Each number is 128 + 24 x the weight over its row's rms, rounded and kept within 0 to 255. Layers, rows and columns count from 0. Numbers have three digits each. The size before them is the row's rms in percent of the matrix's.

# layer 5 MLP gate, 512x192, rms 0.121, rows 45-56, columns 0-191
107:165107127115172121129161158088136150086188119130116127124137157097124153120089184141123103129087133139111153105115129143131144138101129118145134150157174160099134103095167161172112127156106097122124154095143146108128118084135073116057147132125162123129125186142130182103126121118108103155130126116104139139084131184117105153174106116117147117113114153136123130134120075109145141125176113122104175181115129102151138095115173176110129126113158123104132112126147143121104122102125125140107112128113121132138137144149151138150143096146141126109152087098146138107126158121110139117
099:091095103117116183128114131130154158111123090157117150118113105161104140122176122128126106128123066124133133099117116100124176088104124104140116084131105126113123124142127141130080101136131116130106115103156128094112126151107099122091123132126077132085148123092114107106157147207153136114073145130139140129143133103125123137131140147164129159086088153155112138141108130146136150122113124139135124145113171135161139124118112130130125127137150122131104068116198169149156094077146098111115124131100150103144128147181129142148128160116174124122101151080160125113130129143114075131
097:103126107164111116139151154120140134123140134120180140127102119137085127114125150147112134152128154136150147137113087125103138144143148144155142132113092101119123123124144123184101159146087137156104129147147133100136146096120150081131134118156121123140133170117169133151117154171140101181100087136149160125150115150149133112116135160093142101114099155131052105123093099138165189139131107132127121099132173147103137100114164156126177161130116110161121140146183121136112077137140077104176159095136150095126120121129147129100133170118103135111181116143152136134153114152134139099
109:103142113144108145112088117184127101120163140162081139111143152128158094101126085134087136137095108114111142155137169115120147102119151110168142163147132115121126129084104150066143113096131109095098107159074118148116142139107121103086144107116100123179114093155160130114111104136156109114153127144140105112094136117113108094109148138125111143132131127103144122150108143124162162118095174160108094142137163123133122165088140091095085117198159131140138142110110120114108096133148135134155152126113167111108123117102115094134104139145131139114085114129120160152112065125148137111
095:109152101165137140148133104104120082098066110118109150124115099138133180142109137114119141148102099138137089115134133140087152136082167148111146131140110154073155136135129138132152112139134153108127169136102117103126129151130123138127102117098150145125125092114150180147103115162132117094153119167101098081111145123125116136154120137131142121101156116099168119072122155098129108138114150118118163160118118191126118132070116139129114125145117145146120159152120145118140158166091140143120111123123158110147138137104111101131163098116100154142152132043125172184131117147084154120
109:164112137176117161109129097082090136146096093163139081153073168107112104145129150137100118142115133154141144154132094116089100112146136142149145117087126138103142108112131135121121097134115132135107148074089161127134128151118136117106141104141164116122143114170082125143136098124167125108073091114156142117149108106146149118114162166110081107132105156146154154153123123153151111137179097075149144122162087132134118106133156142123106157117086131102107127155098133105124117121104155140158113166128119071138154101164156106131111134118109128152108138145124141146098103130070120130
105:115079128123126206095127149156110112150110140128136114109127168072110124128111148092123116138143113173102150084110157130110140114161142106148156088120132118127083105147100092091167141090113156095097137159125125154106149114174117123120130137093105173130120104121118136127144099118128134181154102114103094076110117135104104118152160104102176134121105126146138113133130104105162112120128138152143165129156135065128092124123140127120167118135122163118107135109132131102128149165141187161124149119140161101164098123133122094101134140158089109107116134135141177145127124127151095109
096:108104103090101145127137121153135148108131163102079129186078115094082128147138104143105121101133140128126180180109099130110152133137096095143125171132105164103098119142100122104129110094137104123104085098123167156083142064097127066148122089140160111122138141133145113126136128134065160116106104135130118112136164148077140138127103123142117117131114083128134133109117142088144118136148083116132113105095113182130116122142096159088154141143107125120133118136142141163122100161112144121126098141118143105133163118143127131130139092132149113136109104111115121092115148108090163168
109:152140127169115100162117091162107121106114131129165104188158117114165120099091141144098150129127105165098145143156148111124125138135173126125142079112133143094115119076118151142121129103138105141123096133155112148150137128106128150154115102117103159105121124127132108122154081178158119149128073167110102147165136109110171169161153116079121126110161138115144190145108121148120141151103123157164122153121112134132108098148169107145168122150127154119135123140157145108146096109155120093151094146156156109129082172125114098112145163145142107100135161146160145162128143109119142167
109:119135132121139129112146126153151107114156108123126089161108170152105155116137120102096128085129136118096116134141136147157096074106116134133161155169116148121155104138091144134128127130104085153122128181106124154119131148135122099140102126092102111140125134107092150116147111129171087115154087169100178145118177162098172126075108136141149107151137138136074119096152098166140078140144128130127114158166123114134131098195143088135169122130100112144159140122110113142149130094149137125151136157090135127126144178119098117150106131090122123137150124119071137154094131107120121090
096:122126146149144140126124072104184107114126147114142124104117174119126160100094125163135112142100112140116097099118148116125116113099162131130145091127110166126104158167137164145085075108118139093177136120139159141144139144093184147141138144131137159133170151097162132186080113141132146137127107108158134095142090113169149119133145149114114110139124128132148126125125136112126094085098107130102101192102112110056138151140145158170089152111127113102094148152129095136136153101123114119138125143156121148158159123155148126144113144177141099138111109108136126131100101120087135112
093:153143122134146131142119136163169142115088176126134101146117110140169119133117087123136128131156149129133142121132136152125153136174127134128095143138118113168122111159106135134095129110107118128136140160060133117127151147134108123121070111108212109120136160129139139135152125145141099133148157100173118153149142109143151170119119151184119141118108159105136115132118092168155153133107118100099121158150106120120097117170161147116127184121138138139149110130155135198170162126139120174129161157150108116123191137127145145123162159128099160147109126179089148162132123133113151140
# layer 5 MLP up, 512x192, rms 0.128, rows 45-55, columns 0-191
103:181170149097095095105144129097117124129156122088155077144127105094129095123115133121146116084081132110114091135091163121144164122041142146157124134124153134118135121117125103130162160147164148110114138125163110144173130115112129166145117145109111164157102137159142141146118119096150074123122084133110100118143136118145114115127150087155153091189102141079138128133127132160122145115143115096106124102145145102104178162103136120141110123145176097107091146073129113087131119120158100105139104143106119134121145130116098139126137122161126148134130129130126135111150086090130118115
100:086192146146098121116136128130177142129106156110130089116132117109131159138141103096110125124107109114108136167126163080105111152105135089095115094109150103148152121146129102092122131112114122148125105147092111128143136128123101166110107125121137148129136162113146111169144140124086146137127107154106155134115183100076114116114106102142151147119110125155124107138112133117130115079140091134173150115129118167142110095115123116168143154101157163122125154118147160117074106123128110131141117136096116097145093101163073150072165149075125093063121114140132134117174105118113111143
094:102130120108108176140110131122121121123141134140126124110132126082093114116142113096132154112128099196121115159131147106154152075111096140085124150113121142170125125132122130113141108117144142158114134110156094148147068126124092152119117123111096163111092116155138097108107131117107138121140178139114109160131109127063108131148156116176132140068091079157137104093179163158107133149127135142113108139124129148115136097139107128111079091136104140120163116119115108115104177127146146083126113133143126127144110157111096100124133074094152165129099092133148125145127157168107143170
103:111157117143112134137159144114104135119140067158113139122129148148169111123148098179125099092134116071109137117108119128128135135121143138110099113111085101174122109110132106143074132119100126162124107135145140088105067141123171168158112144140118133134116119115105180084151117146125095129090170155128112158135133070151125116120104129106093138130146133120156130123111119116150133156131149141155100123125148134115139143068140168135104132136170116128141125150134090164122172156152074113121157134156133165139093097142112094151104184146144143093140149102073114133111147136112110107
100:127141156142117116118089129141141123154158115140152144113170117113138129141148134106142123105137155138159103161123146167138106134138138116139076133126145135168125127179086164117072069110165135155147146151165137162124126125169138109134148141110137155170112116157136153134118142153176117121115148098158115113096154113160144109156150094121130105040097109090154141116096144134149138101127122123076125118160133131155144119118150104125168111136133168065107124106104122133135082150141140107161114167139122160111124065133130144143115090123115101129156139136115124107105141139171119167
106:100112121147101086148161118124148097141146091145148112137118131116156103077122103162089153135170123111103118126114156128160091186108160157130139146122141123108132115112185094155158192151133120135106131138121125142100098149096112167112155124146126134087151163180112139149139169136140123149109132084117152116143138151143122106148113124140099109127140189150117161116136143142131138130140082087130152118139128162137118123114148177125113099122108123138122102164125077110078174134110152104128143119119136125115096120095111153079093120113142139139153146117148171166116152076141142121
108:160139104145126144147162134144143135133129076109182088098133117128123118201115121112150155131114173118124152125134128120166110087132148137170116122143138102114112136153104125141151117076125059156149145150141144147105139116126115143156115120083097114143088135120149136117133156100128136098120105130086116072101150118165126096128144149125134112138137157120135116094097139150170120089111154119139143122119066115126118086155126152125145108109102128089110094105088153130139111104131145180119069144111138125152156133132109156124138192110107115102133110140116079104123134151170110129
095:126164153151114156159104165148199107147124117124139134122096145131131084144139093104106152115106146140106082125146175124139147090124082121174133120130139091106158125130133130165117166132150134086154131125118134097070091137182086155125140145108148112135117150146124119112137124136118123146111094112117130112136092065113165127067108148145134131127124085100131119107132108130137125087155110191094122096109117143136147135139180145108104101122148125125139186154119148138126105103122131113114173109129117114085097155108134154135131145117143154162115104128144071110121123101114120136
108:109109143139092099127137119167121121093169102108090128149108100159122080139125124150145124138136120123128130106107135131108107141125124156144145117131126133136115129069168161157144126097119174151134141095120150125118151189109117127131152133111097150151158116122098139124173093069077144144145150117133148049072144095138161106100087103129130128107100088103145128110125144101120110121133187104165130137155151131132125138136136135124148143147134165128130088126151128125123119145136105126110147147138096136055118149100128142172117152124170152138116122085131057154144113130144122111
107:167106144158124119102112129113165144173155114082113141140166102170129121106129141128140152180129126165089140121158130115066165144111157127099136146091130117150147116086183110137146126149126143103130107112103127137143105150129138131128111119127105123090151099131158136157137171143141121156115131140092119132129129125131129069117142093130127143089127122117138150090148083105128164091137096144131184161152104105126154121131172115164155139108143109124130132079104165119141111075113089157131116086141112146148107136145099153171125178118094186145112139107134090140124137100114117137
097:132135102110110105065120102157137123128112110201162149058105129101176154143139170128118125175136107101154168165185135137099122159117119131135107112131173129132106165130121112137086119110185124112101125137116137095155124124140210109124120116146095094130104105130117128134107107128148153096133091154130150142137125124162151149147157108112117112120159133106153159105133105093104103138111137129139139111127129106134102101139143110134122146129120159125155093096145149141160160138137101134115115106097108136077144137122131120097152164148126095086142103117107111071156128155124140134
# layer 5 MLP down (transposed), 512x192, rms 0.0441, rows 45-55, columns 0-191
115:158136157104132087085118066157132111095138173136117122118146146085121118118127145157149125156127131123121154134165176119088121118142113152154165131124105088163113094082107128123112128096091114089117185115116093138117119119117137072135106123077146135140115128119116169142113131136107125140128172135117148127141126210160117129151128148103137137160116097104139133143146143146095157130128160142129105130131138096134120156138097144101107113146139105098149130104156086163122115122138130169115161162122090119113140129156115114165114092133132172096161090150145131162089157159106158144
098:156112129111141129124137135128124138132120112140135159138164106186089090134160109104129114128123092151091128170111104183102137095150123123150107111147131140110164133122159124134138094202128088125086143143137167113127113145144157106110150178133133150118110121118097135143078141129159125094086140141139105178159118133162084098114121131115156155089130150143081163093144078177154114116121157123149130128161165124184138156128081131112164140167117106116073130130089099131128124100153141140124126099118116122116122101133181081151126117141110131139123153135128114143134140126138138111
092:127113154132104159119123111130177169124120144131105171133117136145167128140124139114143132140110150160131143117152093127098108167124118144133133143136109088133132068140141143191148138112144149097116169091160130109103149141133107159093097095082120146120129153114087147129093131117188093122144127137131128140131109152115143135147109140100093125116150136123202142107150163158140149121099102151170127150166140107096127135142105106144151127160124132178176165153128118112118126095092125088130158081141122126091106168147132139093135165097122082105140146152109133102124139122153142077
104:148115153107106180138119122136165110144110137120141078128127130110098153130111090129152164089146169159121136105123104145137109154101147129095147111128115128165126183183103130097112112115132152121162157118119087184146132156149164093171169155106134108121135132135160136128094143134117157178091123122110132133125129121123120138207113160138134113132098141127138115097173115095087101127134098088123147144129132135132132101167123124116157098117079156126080108194139155129162135107110122144103141115113135120103138120161156163155162091118108131133155161138160155125116126113114143128
100:156140159140142125105163164111147120164144134124120133120113141109100138084150091116135170145166128151092164099149125080116113107128150118166122113118156177145157071104151102143130118152184155124161076113086150112153128143114141110161123132153123168122164103129104084103138121103104140151108130111092104179135135122169144113165115108122120149127151118120146143143161122090104124103137144109162123080123113144138138168118123106131096127119101067148088147110166094161110126136107139108104127137117081114159115133139155152131117112137139120135089114125181143095179143118122134125
106:123092125136149118093121136118147160140103155149147160130126147120124089147117156131118094127151114147121173158124156063084096133071112122151110097100176134132100088139148068112091153139108172103077144135073131148148147106085137142123150127130161128093128154162137139099113089103131136150104139140115138111139158124129108118102177151141116081125127115157149124142110090114139087118138112105107168118128081142109126105143161111138131116127126124114164102162094183120142109130103155108126147162193115134120107133131145079134118151109140170120140110120131101125109122142112130118
105:142116106113105175093113136130137081124198105110152123121098121110140152144122189139127143084156143126099092095118156141092107110127115093129146113142117115099067090151091144139179137152171106093120141105105157114120115113127120099188098161146098117099131096121112121128123140142111122128125109131113106130167134108114144130137122149199127141131070091123151102123132125138119139081127100153106147148145106089081144129144120154117096148135104140136136150115155159131158093167105142106156137140148137098165128123146091108124132158156134109122104106118140164129120164134142140088
098:162137098108137106137153104133139078121106157149108140163141088145090138172095140113158154133109087106107126170172102122125107073095108097116112096091108121105127110101136124140100139101169076112077145118099105135120149119130120120100110159175138136126088141165117123128136105134150126095106129077129145139124126145135153109088129125156130115100108096093099146109159125116127122113158123168069169130157124141144119159130119121151124100083124158148119155139137088116122125149143124103133161120106105115130095169113152103140172113123109123182124120152101125083091111089124116121
109:125131111118065110165102150141164097119121111148169147155067129119136123134090119119135105187112133138114153159089101124109138131162161104109151120138113145121108180100146136146142140140087124140117150118154107126081146118137100150150117144097136104140112134123082121140095107126103186117114144148129156145115111073107108140140104095147107123164107160170120132137104117111141166135122098092125151153152153107101126120204150108139145106175149152147114122155136118150125125138140127144147122153109143192121132083148133135128057163124138100104121126142145105143153134134119160135
107:082125156105134127112137104149105095146106088146115126103189104137100160135090146129135147097077117141125131136089132060159141107144147136160144123128145102093119118176145129148075153114148137136140141085148158131101165122146179142119150152141125104130148131118112114104137147130089139163160114117123143151152162160151123105151151182139180100179110107110159162150113127100114101124107085138131142125087150125113120124115144110135100111095120093118118110125118095128085115124156117086157135162105123104116129124076132114127145122112108113126093147140116111110152128187125161105
093:130130147160134122128136154158072161120134152089128131139113146122121109094142132112142104124120143110121106076103089098097126119149117125116101115133120091163140094120159133124152165107138088088156102132155111140128151100108136172111117139078119135120131164125153114094182109102090098139103161150135163116127101140127132103089095123154114141118121128149115122118093136105112119143127117107132129138154166167159114122087122148130129138174107144187137158111143108164137105088126070062134156154146128107129104154116133162095117149125132140133106107172084102163083098096149119098